Each number is 500 + 50 x the weight over its row's rms, rounded and kept within 0 to 999. Layers, rows and columns count from 0. Numbers have three digits each. The size before them is the row's rms in percent of the matrix's.

# layer 11 MLP down (transposed), 1152x384, rms 0.0342, rows 1136-1151, columns 144-191
089:561470556529607505518459584474541527491502543493470530506477462455578533472618486482479421468396517483560525379467461564444532437480420459636462
101:446473529480434510362505433505516530478529521483484565514473503564526529475473471580528374501461475450498592462464487490484401587474386503554432
098:490407509430449534562532551514577568465510506445515548546431527573495586496515585519493442435535498462475495498466528497526495499504528467499547
096:545494504472402556503423458521454461527442465550485486526476488455545479484541539540395552467418450560531473495476512474433481621527527590609484
106:481431481460542462520484512475480454536460474445547456446499424436664529494444511491425443490488551495484612550512560448465489488500480624460502
098:423571520530457556550654574606514483530480507563502493586471550550407437487519430531482564489603471547462476453513475543453562473494505509475401
102:461580499422571547517493598465529438544421503431481499497523484556481555487427557346475542557446451511459555532552591446461461478475521507577467
102:500474450460499497621489508465539582483542579435407567568474497456486447552459506637529459555456443490440443492535518489472465486536508470488530
102:554505539477560513528483517414486417509503527613625524504549532559473601527501454556554477518574477488384456526518467502536384502517476495444474
098:496454565472559546442484480472544488555500609507518524572582487436515566456526578450490501518495485464467471434434480492447606534559462537408491
098:476498416580424519428460576497536415457559522487518506427444410501594511531492536472558525507512516540530451507463496436451465531594461502444427
098:456568500478534484584556531468429466480488474487505491481484517559519412480611487479481473531438464543408469498445468468510572514466492530480542
101:511441450505504525524449525439563476492586498439529493483371468554380540494516506506539470424619450482463516418533562467497468487499447520532483
104:500478428472470504593489568511435570478454496509520580479514516576420388425471489540507450507497447472601486478480604553464444584474443488472516
107:533507539542432508473545458500532461593472469543512546591397432584501547506426470501564432485531506527492465496463455478476542545481536534552485
099:514571450525523478432394424483455503487502426491573552570459437473525482521636429499615599412461513548459502411467528590531528481524458594505521
# layer 11 MLP up, 1152x384, rms 0.04, rows 1137-1151, columns 144-191
101:444491534539473549518491355595477480526440551535539491482510633512511529547513514615499533597435464456414589489493539481526527532428482488502449
097:456566574452461409517481476508543480539518539453458510441541501510494486520487493495473550500440606560489597536468449471564526520483519532457533
098:479478544481439477456578475458374631514384463526552517554485495420436392518585497551542553543459477423521520529524472451530536614501507549496520
114:472481528508518461398507515458430507465486466531463419427562461445569475448547512592460463554462604511503514584496537501581507394478562562375482
094:460532502492563593528401502557561455450513507499545450450452522469451560490552427454538457473476519508398420554481463489510459478498494576493447
102:460564549443495582511518547476494507472411552556426572544580430525478537453510504406495592566508574516430546588554563450436467549484512352517426
101:515522507485499452481496524536469582480507474488556538399564534575422456415526490499496549448520488553571441532401514464532477566464542454458465
101:459498474497527445439503422502515476551451528543538437384551594490475465505582468515502516522492456451549487511422516448520495544534471450437491
097:491512477503606561553493468544622543584471493526550537484485456477550477461536497514497564532386548483427524497474522449478564521479478509485555
100:516436477475446524471605434545469558454487655534504468433519523505531518512526430505515365548489555538546464505553535457502483439452484488531430
096:504550535509515516497480463444456625582549545494483478503523482489481498429518612537420413458479512481479439467468464500516554514493497451433413
101:436393444472544467539565518472498557528541555411475500440422609426416386406493479523439469478557559516510495667428461441537577511495483592449460
106:506503512461542457417514508523522478548488480543556593383527580434520533462478405498507555489493478447454546605481604543474568502558511446519460
106:474477531546506489523582519494452596548468436522400567520461521496478585496454435533478472415522441511484551556493553432523430468484466519469389
103:504483470529485453431554468451501470519442504412526531525541534447551491504630469451483547493521558597530550444473611509508472515574393539508540